config.toml
n_layer = 13
d_model = 192
n_head = 2
n_kv_head = 2
head_dim = 64
d_mlp = 768
vocab_size = 16384
activation = "quick_gelu"
norm = "rmsnorm"
norm_place = "pre"
norm_eps = 1e-05
positions = "rope"
rope_base = 10000.0
rope_fraction = 1.0
qk_norm = true
attn_scale = 0.178
bias = "none"
tie_embeddings = true
parallel_block = false
extras = ["capped logits"]
init = "normal"
init_std_qkv = 0.0604
init_std_o = 0.0
init_std_up = 0.0604
init_std_down = 0.0
optimizer = "adamw"
lr = 0.00216
beta1 = 0.9
beta2 = 0.98
weight_decay = 0.043
lr_head = 0.00842
grad_clip = 1.0
warmup_steps = 494
schedule = "wsd"
decay_fraction = 0.926
decay_shape = "pow"
final_lr_fraction = 0.05
batch_tokens = 32768
seq_len = 256
doc_mask = false
train_tokens = 300500000
steps = 9171
dataset = "wikipedia_en"
Each number is 128 + 24 x the weight over the matrix's rms, rounded and kept within 0 to 255. Layers, rows and columns count from 0. Numbers have three digits each.

# layer 6 MLP down, 192x768, rms 0.105, rows 0-50, columns 128-255
132127096093093129135094136138110112146134156133119137114132119099097139125145135119158101095160122130109132136123112142108106145110148135102154116117126123122163171116128122118134098150117144121090183120153116116148119107116127105107141130150084141130127128105112112113125116128123112159120122137116146108143110157112125175126129133114118116147186107126083129117109121120156116131148
112130137129137121119119088163118159113133151102123116097125126078109100106159156168132155132100131117110179142115133140125148162152137177098110133093088111152132137155115135164140155147133143099129039122129131129164140089082131115103137133104122181155116180123127130119157098151128120143144084150124120074120130112097161139165152102134156128162080148140146127177127122132160140139132
144152129115132084125138092138172134121075160136151148113168156122129106136141106126109122115115110109153148119111135139127163087119126121129108172141116134114138102095124169123098104146157160113115123105131137088148124157129132130137128087118149083146116146151177123127129122139154082124094104131145099125104118148104095140085155143106144122125141137123113162125137104109120163106171
143127103117113133156157087118122123144138121114108155129102122078142135111108103141115165120085099117119147120159102110128176141115109148142108154094141102062126089171101118152142088152135125181119091102148123110162136153110138137143117138128091144130101184119144131075110140125125079142164120125151107106161151151149153128162133111137103179094158149154173137109109094143088144123129
139072061133147110126109146150122106140128124119119117136145119162127070127111142141123184127135139139124155116099106096146146169113134070135115128105108144137156135150118105125107134126109084107082143151194119075134099107137114145148092079147160116153122130156124146194136179131121089154117158146152092122123143073139122167138109132097114147149152137110136112122136109109128142147136
133124117130117145133160089118113133144171168147124170136143108116124083106059098111168149132124154132161133103160142125136107103143110109096126120138109080112119112094114161099090146109110126156127173171149147123108127158158100119163152139173130105102161123105116146095092110105136142130117095091100150152107129131116132082129118136164085136174176153149142114107077120095137141147135
096161113125109142113139123104137147116137123147076093169092118142052137147096123108144142142103121131145133131131132124117123097138183150127106113131111103134112200121177136143099117142163105131125141158140102165115123140102119118120150105129125114159142117152131130133138104100130090131110109108127170135152146099133147098102152126166116115116110136104094116147114128123112109148115
131140104128109126174141100112111134153121131093150145132101090090170102115143154108140150118083098119189156134160079135165143152146130119122148102149104138168151189119117125162181110111165147130057157132062121142116149103128151128090137120170090128131130117139103115151136162135125144163131152150122135150141142113173105106140099147142099110122100123198115119095146108107080173123147
123137103091138111124122123088103128126165166108113166116098143147126127112122137134130115124133103124159133151132106131104184154137172111118143106126130131123087148128114146114112132152113168139148144097131171183127169116132137154099148132147142162113101101131116155131138121134132112122141111089129140138168100162143076093120113103109156142123128100136124134086131149129091159140146
066145148081132097140133130126147134162093133113133097113101139094151110158108097137102193142106139087156164164119126160130076104155091131156152133148086093133104141151110126137123116120120135150140074124115141127102118129112136113121132103100094124127115113116144116109123113150154106164125101125116122141121139124130097191116122119128127129110114099148185119159145139101130100123163
108141157201142131111103165118128154149115109101136107085091112091095080112076086119126144120118158134095155159069127141152111098130063121166099096134116088114109098147095140117126105165127124113123171110114165106159133152145128135117108148147087118165105163161112140123117139101150103135153115108157146133174150102155135070061121119097087118146135090128127122131116082155119142133136
128084100122097124119126132124109105092092081124133158158137103093139131137109140118141191141104135102164153142093139118143133108139124110128154151109106126141114119122125136117128156133129163135180087131098115135137160120150130099127085119111096128094151159155131122141128134133169136117102155129115126119116133106145198126135108112116133149170115150117126102157138096133148154136109
123113094112146106101184126130119110130114150138162138107109160079099134127146152182165170099131170121189080110117104118131068144114165112126096109160122129118146129186141116098133116111102110131128161117106151121129142113128128144126123140199153156133142144109119130115128169154112121084144143110142139112136112108155118139098133102151125107093129159080135102144160136102129152151137
147132083099101072097113179027146128183153119167110127168127121180110085064101072159108153141108153099164142129049132112114179147133165193132152109149181199125063121166160038100046071078186108133132089154156071191197151155126144098113161209042139078143123088149199091141133150173089155111105098054125103121130168102066116163143095157174165097112101163185145120121142115120128164144017
190133150105135130105131136114131122151116126140173125146134107150141127139151088133124152149095150149171129135135135141109104140121104100150104165164124134137175190132152136129108127136118100072128106165112117132155133135113108099136111108104191076134152146185116124147142125130114126113170119111142166140147141116145114118160135155125147103168132144118154140130140140111068124127112
130114107115119100145126123103153145127148147149135130126135151123159104173099120161139120127170128101110105162134141096118181077084122146145155114124138097094125053197144116107131142105124108133105114105081143165119130143102151137095135121106180121169111120123154152101164122136169125142139132106111147129117093119138063151097077115111151127123122124097126113109139132106161092082098
116114108111120117151160105091103159159123151133149103139101104120110149082166150121119164116132147101117107114171138124093164140157118162102132093104138145194112107118099136143130123143117123145109162157111080165154123159163174178117098116157121147106109140079144128142174134159079103120159139149157129094124157158130127108108133104110099161139108152079129129107099110147147188130156
133158134128105139152146076086141129119111132169130136146123096143154108117107126125119126173123124153096107112112129143140152132111091106128110128105140130132116096090087152148118110106109131169128070121092112111106135157095139150109092109137109136111117106145133134166115112137120113117146127123148154129101120085128105142177125168121155131111092098102131124119086138098180158135112
113163127137138105134160157135130130115107109149108152108109126135116141131129146093127117096156121164092149127104122129149073171113137133098137111130096143117151162093133146128086164132103116152155123093176154134157134134126121104116139134147090099117097109135136164161150081143113076130136107160112128138131124121115145161091148085092125137110091138154164115128098141121136124147110
178116152130148152123121142097103129121118132158181118133121106097099145147112127150151192155090099121119120132119114104113106197166090139069116115139114131062158095187146150135167162101145124146124124142109112145170152128127157158122154137055143138152109104134153129140154126111148164152136122133166134142134137124140130148162147116100146139127093113141153123162107114179150123104132
077142104141113144149091154125129136121123106114123104134095096125113129109148153095116111170121104109086090086132141117138149090129131133142119102133126106120127120172131095151117155109126133153186119146136112128131157106112132114102121125127118103089127141178102135145114133106109102096133129120136140090143149098159122155172115130137126113115117146126122142151166134167143098144106
149145136107139087127108153106157166113114123150112154150151154087121156107120126110107084138135092143099129144122113087135118065140132129108148136048122105101122132134139144127121119124135100109117110145056120139102137154108109154146104116143109160141134155069139125095097189116120104119132128141128129154114108053148139149125097182112121155116097103119143116179111124150082096159110
108152119078123134113086130158116115120090148133109149086123126106139077125100107108164119097155175124099131148149104137100162105144134112104087123141134145149095131107138112105127134150138170140142111109125156131130089115119106138142095116128143130088113128112103126138127112140100102127150183087099132131143149132090126120135105123086108073121132114072096120139123104090110100115123
137151138121110081127097148120126129115138136149109100173123140112068146135105145123136138154149143151100144148150111084138155154117116158091098074113139112132133113158160120137148133142088083128118085077096149083087146106113145128143109153109113158089111115122119139136159092121116171133142144174127109116147122135121125116142098128138114125118112152133146144100129088100148123091106
101133107128088152141138102138148154142136085158105150133138129107152130132144095115077134113134128085171118150144106171177136120157136169122106101120140118144098108142153094101144119084079117124121107167189106125143112149084151131108135147094156153143120107117123151114136111149122097170118155128102147144062113129142129135115132138102111093122154177122193132127145094126167119112107
155142135140133111122085143146144109145132106111145129180136149132101110099096140145128105111121119200118109118122131137124126066105137150124076134096137097129123133173106105133159158128120113143090088122105171109150098125118119094156117131110094113115100136099145141121139163156100131087114128117129133114103102100141118116073130164124075164120123160131091111130143112119123111090125
087108116142121102075096089122106127083140126108132165095148144171069172115133092104118125117126163127159133124126101128145086114150127083122139127175118122138074121166142102081116135130120113137128146101122166136081099101173133137119137125113114133093116116192113088120115139138137106118163153110064111188135096107151147118103132122111125166115123110149149125094116188132169160140160
110122130131163130125154125139133133131127148133154102098119132108119124132136121136111138156132145166113153170145168163182088146134086117130130099167130171121099165164120126122158159124114123138108172101162127086123106116116170100142115151131122123172128161133082112108122162130099177150147131142106122116143155111123176091126131099141166129159152090144124124118114080162110112096105
120108122150133097133098095110125164132151154137077125153113160094135103107135113131139092133119120150108128102122135128137129107133128104124114158137123102134104122157133148090145157141132125124098109128111110140092131137156155141139098113137154112161115132129139133095124160117140149165126129104142105126146091127149110158096122157067151113134141144108102152103050065100128120137175
101118126139134132085131138143084118121123139129087108183139141138151121141113131175105099135132068171122179118122105144126087136129116115111129107175128117163137120148097121131098137137132135170136088134133152095114086108120126114132158132123128087112155161115118148103120147139142124128104131105146111115124138114172135071113137132173146097100097130142112113140141097141103115151067
092117095156143121115159153137136101104121099144163139125130133185122140138073070101129158113145088135131124143082121161152100130164103157136111099104075131132115104121094116102132116141159134079130172151127122130116098139127093107122139133116138095096164129121140150109115123128112115149103143125095100115089146159124149119106157150122166108114137135172128128145142158158135127096148
127075093149130123094135160111134177129122100159084121116165149138094140138117116097146141158137062104109081134053131087170135102135130112176138127166123155166087138142118100133064081104121102216121145121104088122104125156128146105121170145157110109128129118160141127122137147090116132143128159115116143128143139098113117115124142155125105119101116115126119126122136141087128106155152
139133137144150137138163133120093115143140124116107106109136138120141121123107107087118113148125147129108121114148163131135139158116109097114159143116138137165102146134136124128139114134150109122124117130102115088151119149160159110117142119148126127093127110106127136111124136113142163122122136151135138110149139095140128126122126191102142125104107118126111119156129130108148114111137
119106154137144152067129102119136125138153095121152078151133121128178114134106096078129121130094092117143137122160127164075085159117138117108144142135152102141136127183123144114122144108135134122089187152085117170143145143113108119128118116113160137126135092120116130087111136126142148131124113123139115111114142102115162088117130160111091162137128097114144121138116131152131104111132
118124127145149102130109100108121151121156128134096119145152140151124130136128129124125145108126123144096139122114125116124116160165139129137107110147106132146150136109120112139143091105108138157128121147143137139080137134094112118119127107103147137138148132120114116118138134136089110134130121130105148152120125064137145154129101142163106114103081122164127118088106088146089146115149
141158123100115127130120121102127168154175138135153138139132083149087088118157140147128170123095095109128137099149166085060074089123125134157081104090142090130177141105126180148133132132127116131100117139127082144136131109137108152128172129143105142150153137161131111168081148137147051177114137128168129106108142114139144158161139105111070066153149125159175120112121088122134120132119
113166154111148086111161129099120120113147121143074104126102142138099105111159112176133105112121121113070156143146092123154133173087127103145135142139136133121124112098148134113136111135117112134123175101118090118143166174106152111100121121112122144110141101140153131095118149146096108120151137128123127158124107145144118119156108104101102093137119117159138138115103144109190130159129
116154078113134144162114176135168135105128140132124122172134107123151135156118160143150127131095117133109152078133163115161125126130170127097099131148136128183138148120167165159126108103110165100124120128083127154131149160125090105135156107152140101117133174109142136132121126124104090127134113129174102131107157168106078160116120144133154105132109126128139158122166132130127159136129
107151128129119137118155140146112113104125109148128133161086077159104136146138105162130131096132128152160115125185133198070080086154160179129121158122148137075127110135108133126109118068126150182154134176145172150157135095107113106135145150146164132111140094156166109128140083120086159105135081146145143102159129113131133152126132135137109125099138133155136151125158157135121123123073
128124130126127121156151162149147155140116110154097139149161161155082150133130092156154125119161115188145113114084069111156120181140128140127181113143136129070143127148172160133089103081102132096150153152139105122115079107162132110131104103066139134112157131126125137124135130136128101108132118148134078130125157123134115162139136092111114131162091116143139157154126203117129149144090
150101108141137126133126142109162108129105168132109142107094134161156145067125125143152161118096176129145139131118169118107123148150144130115135151115144136178145118146116076114091126154137162108163156113104152113141129134157099072070145153143101126178126133101096116118143127101127090144125101115118148153120090144129140094146115155132173169124136170184090129139108133128156173080112
151114123144140145125111128137144126131136125113148070090121128161097094093099098131123121176136161101129094151108132147141147081121130139141093153170106110120149151112115118093111170120124141098140094145159169133133115097122082136117125102167154149187117110146123122122129113105069189161149114129129118131120160131134121078111129069135140129172126114103130114142134126108146162147117
152112149132106155182094143084120124189102139123147110125135121058090135104125102160092157081132097142102135130102116101133131152132111139103085106133089149101147119127129124106084104094112169100139128135107152106105098124153133095105128111109129073107118083120143134148124165130127117162125129127155157152140124115127122102125129112159074142159143091096101071127083117126141125147155
171110137109100139156160145114130150139142136088124157128104150136142104134144132115141148100118128082139170133128142113149129172115151137126096088094176210114120096134126129163169132154142128141143133122131112188080139098092123163142132123096143176129166090127098146141129092111119115155135147099145122107131128122116166153159113102101166150157128124138105116124135140167140103161125
121088085125097117163123138133147129162111184124110116123139171110095107128098149205142162105126141143100114073092126103113099113089132140143111128129102123146134149097125113100099130123165142088110120130127133079111124132103133107114110141121103117171162143109108141129147147115133182153123156124135108112115134125108130127112129167143116116117167126167149115134104102102115095124125
102121140130128126147103114131149147148079121143137122113137100087110134115138124093159136118096146130162140102085144113139113132162120127101112125137130076113121168141152141093117121121143084131135114109160136131122115113121146134137085118145114127140124124117118125132123122155132148096106141135119101113129138105102131140119134139162111141116142137122200095202146140136140177153161
109097135144153132164164126096133088109137142136130130131110123105120110139107127130095068115169105160127140123116104107123107112131158149135145111163121136106141118130108160150125119142132137164143092136076128074125123092115120158162156120123101106110119091097118120150151138121121111112141131130090133115153148166133105120133094138171123132114089069151110153156116113099135089133097
138154173124157127128149165129137181115095133098104118134146176160156113144091118134124082121143187132152160168151119082096097108114102077138111142078078090155124147162157125138140152110122126149135093078141147142086121121156156160131113144145145110138128138144124135076143156123144116112122128103121127148136101138134126117106101072124094154146134148114153120117150099087155112086123
096109144105121110163108140126156148103164106139166129156133150119090126154127116142134114080141102145163145118141121088099146149110099129112151142140133142097120135132143168136144134125151079114125130105162124137124113107176124147148142131116141155103142137151172092127118076151124149134090123137144124101115136141113157135151125122105090129136149158124170149147146124156114135120130
138106096133124115143140118142132146133114120149119171166159107141148137155110129139155161120189170119088169157126136135143137125169115123144123102129114148133150132141160156082137145120178084155162172124176112065153175122132109125136113112112135126139113143136127167117130119144143164149145149141108137133129152147135085124089138097148154106142123140122214156158119113183147125146148
086088118096156152136143139077155134115135187115169083118134136135141160147128156128129151101091135090123123147195070122125086154124175136100098119112157130181132123119121139132135084080109147143124118139127188155115081149128147117132130155172122145136170174109112091089105119145125101101138109136121151097154112132113144104125112118149117135107127101092145135184169106139113118148150